Weights of a small GPT-style language model, trained from scratch on English Wikipedia.
Size: width 192, 3 heads of 64, vocabulary 512, 6.94M parameters.
Architecture: no biases in attention or MLP, tied embeddings.
Each number is 500 + 25 x the weight over its row's rms, rounded and kept within 0 to 999. Layers, rows and columns count from 0. Numbers have three digits each. The size before them is the row's rms in percent of the matrix's.

# up: layer 11 MLP up, 768x192, rms 0.249, rows 28-47, columns 128-191
# down: layer 11 MLP down (transposed), 768x192, rms 0.266, rows 28-47, columns 128-191
up28 103:483520493497488513478478506514542543490480487503495509460528471494490517477477510502509526480484510497484510465521495520463520451521497533463524483491511479501476539540475491537454528553501539
down28 104:522471498446467506486502494478479506459501490469526460500503492464495507503539499487482479454507505471524517495493493511539499519469495457494515495525529506516512505481496431437503509487516487
up29 101:513453485489500465544497493486522493499532482474516516498494473493508507494520517487539479504472510506544497439523514538496511503490474494491508519479527522518529490537443470537510530505495485
down29 096:536460464489500547523553557523498501517483491491466520458495494488520505479557510538470504479469489472481487513473485526520482520439462491500484495466513531476520506541536530510486507532511506
up30 102:493500546502492480537523482536493482471497517476500492485490534497457519525505500479518473541497507462475464527503456513446503473456544499503526507451498531483459521508479492515537481510515502
down30 101:492447497509481530497483477483477511517520466505480514464502501523510502511491539490560487518529461478472496526468493518509531503506533514487478517499412507513483484498538507458534515525491548
up31 105:472495527509503472479552525461467513508523480446503483499495465555527498456502503490509528536498501500499467492508463473511493520486456542474480507556520490489471510464520477504488490517475501
down31 105:501506494483514441519430452526479472501473512523487530499525538487473494538520499498520517479491469492458497513507504508489466532516490479476507515532491480489463501528510533534479498500514469
up32 116:500487490512501515489468494471488488523460515507512503506486502518514492533489511465513498493469473483514526524468512528497461509489513500511546516575492461509482470541469539484502497553537544
down32 092:520489536495502514532498502511521542469506492526505536502520508484547513477495496478492492509483524471492457474503500549517463512484466494559482503443483496508548505522592476527454438527465529
up33 101:475465516531534490564450526516496486491483494532484479498521516501475511517506496507499466508516509504471517576546495547477484504493518536499491459494491456503530506490486494484458439527533512
down33 099:485488488503484521486473565464509517493508480493497462490473484519501514497470519478520518537491506550544507493454483483509495485527515502474515516505438521504513495497436492533545526549527514
up34 103:473510505497526500499470495514496486488510478527505526473493506498453462529518469442468492547492517533531528503516486444519474515497500510508506491477523475484475524519505529504530507461478515
down34 103:506514502497466511495513511496495513483491508532502490505521517511526507503504484505511459469510492513531471516502513513493532534473498475499466441518468515470521518509483480506517514509515533
up35 102:535484502507481479535475489505500489515528490469466552512489457510509504473508495501532488490494480512465452479478514487493463517511440488496510475474513532487501475490526464486483524472523524
down35 095:461518531488531511492539488536515485514512526482525499476527511498502477521475499505479518528459508475499503488520514468484516478456520542491499473469537514565498476512491482518558482555451470
up36 097:480480478511448510563512525505469471494470552489517482550508518485505505502489525539500438515464526508506529503534518490479530505514492521495516468463541507514494502498478515518506511519512529
down36 099:498512528499545437501475451517496486527528494521507435464503503500481557502495499500540541470523493477525484497498510497503504491502526529515438489481525484496499474510515472500480517489500486
up37 098:485495498506493487525488517531505501491534486499479516504520490465492499497479498528502456502505526500561508497508531487440493463472515577545502480451520490520478499503493501505496508518502520
down37 100:546507514498493517501536517490502514534538504484495488497504513511516496506502515548555532477466530524560511460491475514487458472431486528448504480479421496519474462542468513484477522513452484
up38 108:495463537474483498468512497528538528493520504505496484525552490525514519514483512503457482479488535517486512490505472483512516546493461487489508544488514518514507498508523486492517471458491473
down38 112:470499512485502530475506522501510456518513507526488482479497470520483498481470453483487501479537546481528533518488473447521455490487524480497485533513470524509508477489529483469509468499479545
up39 101:475508524476480498524497459464510498510526499527507505525503500488481495473492487503535463515545539539497426548476491490501491492482470520468491498512502528509504466500496520479472495505480521
down39 100:520487480481474494495495518526488497453494520513534440480511480466488523527498490429477552499471452493531490501474508484465475468495530508509471560457513489449531491510473502512506543520545442
up40 097:472500479531477552491498547525494463492516480490479491481482490493494506502514423434521508530469489503502445515478497532521484514507536492523490537488482481512516484496474478466539501517542484
down40 095:482532482494489573489515467447539460543509485497487529524489501549490468498505481485492505530476497472469529484520534497499452503494540553482503521505531482468498495443495500481508483487511487
up41 102:507500493449500544495478515500507473496512468504490513523521461541494518493506515521520477492458569514477486545528476459495484496493518481494502515455496461452500477450522505525511485532559499
down41 103:506524477505498512497534460482505473511479543509497484490495511505531512510532521524500514511525475505486462498501458547447495492511493501505495485464468526523520498499466462504496499490524552
up42 095:489462463472553509475488521521530459466491479554541481521511484493524485513518508519541522537511487548518519570511483529504513510506462535519484498496502483501492507505526498481458470508501507
down42 101:479502483486507491500471481464476500480517482510464532522480533495513459484485500525487515523512507508509479482489498484537498483546519504515526533489498528496485493512553475538501503462483510
up43 105:493548440504518501497514544525496445523491496492512511532499514494481518507539500503476487473510484496515511489526496464431552507485462471474491485497524463539494500446492516534468483523531506
down43 107:479472525480513460520467508516509446500481522508494515470482514477500478487514479480473453494479487531527503518537454514550485464471512492518496489438511495473515535527513510511496500530502448
up44 108:491494498559442466483503550513483507467513445504505484507507475502453524463454516502526483477520497467513522528469468495465467521482473502528517504494500491452514535531493555506471509533511540
down44 101:510546473494486514496514515547523520462503516473466532512482516499507516528498481479477520487480506481476482483466491534489471517473492463548489498472531535511493518553510506507486513491470562
up45 108:443498467494527477498498496493518500521514498526546498497497524520483502447520481514515505501435508535494470478496489490468516481530520510500534508489481512520510500482516454535487502515454500
down45 120:488478528539501464515487540496519462496513474517504505514494514494521502491535530479470501487522529500511491574521526531509547497485470489495508470520533489485475524459511448502494516518545457
up46 094:497521520534453446477513463503508493531505517504516544438544519511496490469541465451530516505496478445526513482520511533484512525509466491449492487480478510487562465461489518501520471500509540
down46 089:514490453493499526479491520485493505525456480476492509516558533518499479476537528503486486521510496493522466453503490526468501446478517496491453510489507517477436524527496518508474488467461494
up47 097:431516488484509498485510507512494515539508546475504530495478500503509471495509503520508518521476443483502479484473483526555515512500450504490508507533501525529478502463482511509500554539487495
down47 097:496496502507502479492472515479555521461487496505541496480539502510500505512489516486481501479494515557446480495496518510513492504481510506544516507438484475527491482482582503465498490504516514